From a checkpoint of a small transformer trained on Wikipedia: 12 layers, width 192.
Each number is 128 + 32 x the weight over its row's rms, rounded and kept within 0 to 255. Layers, rows and columns count from 0. The size above them is the row's rms in percent of the matrix's.

# layer 9 MLP up, 384x192, rms 0.0484, rows 113-129, columns 0-95
size [ 99 101 106 102  97 104  98  99 104 110  95  95 103 105  97 102 104]
[[101 164  89 122 101  81 136  77  99 108 131 128 123 124  96 179  86 148 160 143 101 131 151 129 122 139 101 133 143 113 134 127 107 108 108 170 112 137 126  88  79 139  98  94 131 137  93  98 121  99 136 170  98 124 167 119 181 120 155 126 195 116 138  72 183 108 153 117 124 142 156 166  93 149  50 130 136 150  99 134 111 168  65 129 133 144 206 136 111 123 188 119 151 108 110 110]
 [130 106 134 109 154 120 117 113 203 142 158  91 111 121 120 182 154 107 159 161 153 121 111  72 125  96 166 142 147  84 195 198  58  81 141  88 158  57 157 105  72 156 102 167 129  90 102  77  99  82 189 136  55  63 116 158  97 114 108 114 102 131 138 131 188 149  69 108 141 136 129 142 163 159  88 129 150 119 103 118 167  97  79 173 148  73 101 143 102 122 149 151 198 168 102 136]
 [129 178 136 117 138  76 158  86 109  91 139 168  86 167 151 141  93  94 153 122  75 128 128 142 112  57 127 179 103 134 138 179  92  90 145 159 131 143 116  75 103 104 100 175  93 181 172 128 108  92  66 184 116  82 119 110  87 122 109 136 124 152  82 116 179 172 111 135 124 102 174  94 146 118 119 100 149  95 195 152 125  72 150 131  78 112 137 110 139  97 100  79 144 130  62 139]
 [150 180 126 141  90 121 160 184 113 106 116  96 105  99 120 128  96 101 114 150 132 226  92 100 157 122 124 161 121 141 144 144  97 161 140  82 165 109 140 148  88 129  97 137 108 111 178 132  77 129  99  91 178 149 209  49 197 132 160 187  99 104 118 156 132 131  75 130 154  92 145  96 101 152 124 183 138 194  82 110 138 141 130 152 130 146 133 116 112 142 134 124 172 129 189 122]
 [158  66 150 113  96 168 187 120 174 151 126  34 164 143 106 155 106 120 186  82 149  90  76  64 160 115  92 191 116  76 143 113 174 107  67 129 130 145 135 106 106 122 123 159 117 129  87 124 135 116 135  81 136 185 119 135 149 108 147 164 125 169 143 121 145 133 104 192  92 129 202 140 122 130 131 157 161 134  64  85  95 136 160  94 137 153 136 128 107 120 149 117 124 166 131  97]
 [118 125 129 116  71  87 140  61 133 132 151 165  89 109 132 178  34 121 129 121 150 118  48  97 173 144 112  98 142 129 132 179 170 139  99 125 153 119 116 145 193 130  96 151  36 103 130 121 108 112  82 157 105 129 217 132 131 107 147 138  99 109 112 134 118 173 182 105 129 142 140 138 166 158  84 145 111 174 125 174  95 122 173 146 162 149 123 112 100  86 167  85 158 131 100 142]
 [126  95 133  54 146 119 131 127 173 151 139 165 152 112 111  95 144 133 123 143  65 134 128 134 114 128 100 122 124  63 123 123 149  89 109 105 167 194 137 180 125 144 104 175 131 156 228 158 106 125 163 142 146 146 108 148 141 199  80  76 121  75 105 136 151 161 129 157 119 121  89 136 104 164  91  94 166 136 164 140 202  78 114 162 118 131  83 111  76 133 123 100 199 180 118 137]
 [117 158 114 157 139 116 138 115 199 136 155 127  84 101 174 148  95 100 100 125 114  91  92 150 201 177 109 109  64 107 117 164  88 101  98  77 122 152 134 100 120  83 132 121 165 140 106 104 114  72  72  90 127  99 168  95  99 141 196  87 113 167 162 160 137 169 127  80 161 138 131 107 101 135 161 184 128 166 129 119 116 143  59 146 105  76 127 126 156 126 114 146 101 155 111 151]
 [127 137 179  73 142 134  80  89 105 107  94  89  85 121 110 166  97 126 120  81 157 144  99 149 156 133 101 112 112  89 168 114 105 162 112 149 156 165 149 135 117  66  97 124  79  76 152 105 109 152 203 139 184  94 151 137 164 117 126 129 147 128  73 134 179 133 119 121  68 101  81 141 128 155 112 126 139 160 141 187 143  82 106  89 113 103 140 106 155 130 159  95 106 147  88 128]
 [147 129 148 143 130  83 143 166 101 157 146 111  96 171 154 163  74 147 188  86 142  94 124 103 106  90 119  92 140 124 176 182 122 102 153 150 150 132 122 165  98 165 148 111 117 138 171 167 111  64 162 136 142  97  97 106 145 131 127 119 140  55 124 140 138 143 112 195 135 129 196 146 170 152 142 114 183 107 166 133  98 123 160 170 105  99 160  84  95 177 203 117 125 158  86 115]
 [139 132  83  55 144 116 139 159  99 192 167  88 112 163  98 151 104 179 138 112  98 137 117 126 145 170 106 141 109 163 138 104  30 111  81 146 149 128 119 145 124 181 147 136 108 151 153 129 133  95 113 127  24 153 224 129 132 149 186 163  76 109 102 122 161 138 170 159 147 175  87  97 146 129 137 130 156 140 123 114 156 137 157 110 120 145 152 129 150 116 205 145 134 105  97  76]
 [168  67  98 129 116 177 129 108 179 138 167 147 179 108 146 151 113 122 120 195 132 115 131 136 172 189 127 155 114 133  93 172 116 139 107 157 178 131 151  78 134 157 173  96 112 144 131  90 144  85 185 146 112 133 120  91 144 135  68 104  70  65 143  95 137 135 138 148  97 103 159 119 126 128  88  98 125 109 120  94 157  83 117 134 118 120 159  85 119 148 112 161 156 119 162 132]
 [149 125 140 170 121 126 114 106 137 126 166  72 123 130 123  66 126 169 105 106 173 139 165  67  95 120  91 154  94 126 154  96 178 154 130 195 107 112 175 139 150 129 100 147 139 190  90  77  77  66  99 178 143 150 191  89 114 146  45 121  61 106 141 159 131 135 176 126 102 146 145 146 103  98 122 136 143 136 117 137 130 124 143 103  58  96 140 128  99 118 152 103 111 139 151 147]
 [111 169 104 153 194 112  87  93 120 115 124 164 109 142 177 130  43  90 115 150  63 109 116 161  68  89 112 137 127 105 166 154 136  99 114 191 136 128 149 199 137 141 111 162 160 178 108 149  93 142 169 164 133  85 192 119 139 122 165 152 160 112 126 112 191 126  76 143 153 138 134 101 151 218  80 164 136 138 132 157 136 188  98 103 115 130 132 112  90 108 120 100 164 164 127 115]
 [113 122 119 136 157 152 137 167  58 135 113 145 174 120  35 165 130 125 173 119 151 135 135  73 130 140  90 171 143 147 140  77 122  88 114 134 156 134 108 146 136  81 111 128 115 119 139 122 123 154 161 121  84 152 135 132 122 170 135 116  98 101 139 115 161 163 120 157 139 143  84 101 137 169 120 141 195 185 133 169 138 131 111 102 135 153 124  52 108 143 134 117 116  86 123 179]
 [ 61 145 158 124  46 109  72 150 112 126 118  68 145 118  71 110 116 113 158 167 144 117  86 123 185 124 102 130 179  76 177 124  35 157 121 163  95  90 124 125 151 137 126 121  81 154  95 122 137 126 143 171 135 130 170 129 162  68 130  73 109 167  84 115 158 148 158 105  97 191 128 112 120 172 105 122 154 113 153 118 161 119  94 145 105 122 107  93 150 152 113 115 116 175 152 116]
 [193 134 157  81 144 149  66 153  89 118 105 112 138 127 137 159 109 152 152 132  86  92 107 130  56  75 145 166 158 159 127 118 171 124 108 137 202  99 113 182 110 128  96 138 125 137 120  85 142 104 104 179 122 114 154 140 162 151 156  72 100 157 131 182 108 181 138 104  96 101 131 133 121 110 140 103 110 134 111 151 130 173 128 130  77 125 101 119 126 131  87  99  54  93 130 181]]
# layer 9 MLP down (transposed), 384x192, rms 0.0384, rows 113-128, columns 0-95
size [ 99  99 106 102  92 106 103  99 109 107 102  96  94 102  95 104]
[[146 128 156 124 101 193 154 152 107 212 168 178 162  90 104 123 114 128 177 113  53 124 159 177 131 143 111 107 132 123 147 154 155  72 154 103 135 127  69 127 129 103 144 120 139 134 156 111 123 115  99 135 114 133  83 102  44  82  95 162  80 166 123 134 126 173 152 167 118 109 184 118  41 124 191 143 113 171 150 142  97 110 125 150  86 130 121 117 158  99 128 183  79  96  98  94]
 [ 98 136 151 158  56 103 133 134  73 147  84 125 152 142 193  80 172 127 149 128 165 117 125  92 170  80 148 127 158 147  88 108  91 167 154 113 174 166 157 164 139 144 129 138 105  99 120 137 146 137 149 158 172 153 163  84 202 126 170 155 166 131  61 123 143 112 118 148 155 114 146 176 133 132 141 135 120 189 133 124  67 152 116 102 143 141 194 126  61  45  84 163 120 113 146 107]
 [ 99 151 153 134 114 135 132 152 152  94 154 142  90 141 160 106 106 179 150 195 107 111 110 148 161  89 198 121 113 154 129 154 167 167 152 127 168 158 152  46  98 106 154 131 191  72 105 138 104  93  88 115 114 116 149 146 113 191 119 178 116 142  92 143 112 131  69 108 126  91 130 165 122 144 121 184 140 108 117 136 172 149  35 124 123  86 132 126 108 114  43 176 146  95 153 140]
 [ 99 145 152 172 140 156 127 119 140 146  68 169 146 169 164 100 130 142 134  85 153  32 146  69 119 154  53 175 128 169  68 126 183 150  38 156 148 143 138 101 150 140 162  87  97 103  91 130 167 143 171 147  74 139  99 170 104 104 122  71 146 158  67 142 160 111 166 109  71 113 141 167 195 115  24 111 131 140 146 168 121  85 134 177 111  89 195 146  94 111 111 124 150 138 154 157]
 [ 76 140 122 175 128  98 106 119 112 132 128 142 158 132 102 163 145  80 147 122 184 142 171 145 103 105  57 130 148 117 152  87  88  68 157 112  89 161 143 110 116  90 116  96 107 141 103 162 110 183 131 115  91  90 116 127 107 168 161 146 183 176 189  92 131 152 117 120  81 118 100 142  87 138 169 105  87  70 157 205 171 150 200 130 171 143  91 179 160 173 169 153 121 158 153 111]
 [158 118  14 125 124  99 162 171 139 111 154 113 110 128 125 120  85 174 152 140 156  97 146 155 173  76 111 168 140 102 127 173 123 159 118 119 126 163 165 102 136  82 190 102 114 114  91 152  95 149  84  81 109 120  72 174 155 227 148  92 185 172 112 126 108  96 142  66 143 125 134 136 106  78 134 165  90  75 158 110 103  46 151 119 122 150 167 120  96 184 123 163 153 128 106 124]
 [134 170 110 198 126 138  79 127 116 181 166 141 149  98 124 168 133 105 176  54  94 110 132 161  86 142  75 147 132  73 137 112  80 128 155 131 104 155  76  97 107 122 154 173 127  96 124 126 133 110 108 126 171 134  90 186 105 119 146  71 164 129 199 120 179 151 122 122 127 223 167 142 118 121 166  85 117 132 137 122 117 151 133 145 141 110  95 136 128 125 132  94 133 168 123 138]
 [132 147 122 121 141  99  84  89  43 164 196  79 152 122 100 124 145 137  62 117 109 159 158 161 133 129 135 196 135 133 118  82 133 179  69 200 121 123 179 154 144 111 107 186 139 120 112 180 103 132 121 102 175 128 122 160  83 162 110 137 155  98 106 102 155 158 126 130 116 115 138 107 146 117 128 104 131 118 135 156 182 117 186  72 107 108 186  96 176 143 159  63  95 112 124 145]
 [122 122 174 156 102 130 135  78 155 156 138 173 129 140 102 173 107 137 156 133 100 111 113 154 100 102 113 175  98 142 151 107 107  74 138  77  85 174 104 125 117 107 137 117  72 184 129 103 163 152  93 131 153 158  74  98  78 127 157 112 100  80 156  72 166 120 174  83  88 149 182 127  90 130 169 139 145  72 161  73 142  85 145 117  72  84 128 126 150 148 130 125 172 143  47  82]
 [126 106 156 114 108 138 122  98  75 157 120 143 131 142  87 114 123 109 155 139 149 177  74 124 114 170 116 149 143 152 158 147 130 146 114 113 154 145 114  98 120 148 138 149  97 149 123 101  64  82 142 135 129  88 177 103  68 123 144 183 103 120 121 102 184 174 116  84 105 217 136  97 117 134 110 122 100 131 126 119 104 106 106  88 123 103 134 109 161 178 160  96  91 241 176 139]
 [105 111 167 115 103 129  90 168 136 109  83 180 139 107 100 162  57 154 116 143 147 142 165 124 171 117 130  94 120 110 135  90 113 144 112 153 161 111 164  79 147  47  89  78 147 165 160 163 172 185 230 114 127 206  48  86 118  89 127  51 123 124 121 149 165 127 127  82  92 101  66 138 104 149 110  68 150 159 130 107 160 141 181 126 112 127 109 113 124 136 116  66 144  85 147 130]
 [115 100 201 185 137 108 118 108 115 131 148 188 155 116 107 155 170 188 133  80 135 146 147 108 129 155 103  90 141 131  79 129  88 190 162 137 128 127  95 119 132 122 159 184 154 146 139 116 152 121  97 168  79 131 153 145  79 163 164 106 167 206  69  89 127 148 114  66 114 123 106 144 123 112 114 130 101 105 144 104 158 135 103 130 129 118 124 211 140 110 190 115  84  89  85 136]
 [152 134 126 142 162 130  59 155 112 168 110 128  98 129 130 175 125 130 131 145 147  99 142 134 114 129 141 133 160 164 150 118 110 189 128 139 173  94 111 113  73 188  67 145  76 131 101 107 132 196 129 112 112 168 131 145 163 161 137  78 151 162 127 120 139 131  85 110 160 107 126 130  94 210 183 142 139 123  99 151 161 150 129  87 134 142 128 122 150 102 125 145  83 101  91  55]
 [123 161 107  91 129  98 225 129 116 107 116 126 160 164 112 167  85 108 114 126 194 204 145 133 115 115 141 187 127 164 114 133 151 158 151  89 159 137 119 121 132 105  85 130 179 107 157  86 127 189 145 133 120  96 102 101  98 164 125 132 129 138 116 158 153 146 115 158 137 135 135 126 147  96 135 181 130  89  93 112 123  68 151 111 106  96 144 126 157 111 126 210  96 137 156 123]
 [ 88 174 124 108 169 132 108 160 153 141 137 139  99 121 172 120  87  57  81 186 104  45  59  95 114 165 113 163 183 101 145 116 113 146 141 104 151 156 100  92 165 179 149  94 102 170 128 153 151 139 159 166 199 108 149 132  85 131  94 131 107 149  88 103 135 129 134 146 162 152 142 121 183 139 102 181  98 111 109 149  87  93 147 140 164  77 144 133 101  62 180 148  81 150 143 137]
 [139 103 129  71 145 141 161 122 145 177 172 163 171 139 106 156 129 122 161  86  78  98  39 147  79 120 164 119  95 144  84 158 167  95 127  96 149 110  67 183 135 110 168 128 226 111  83 119 203  68  92 168 143 170 144 114 129  92 103  74 160 113 177 167  93 129 135 127 121 130 133  84 120  79 193 127  82 112 101 128 160 126 103 138 157 150 136 169 148 121  86 159 164 104 150 120]]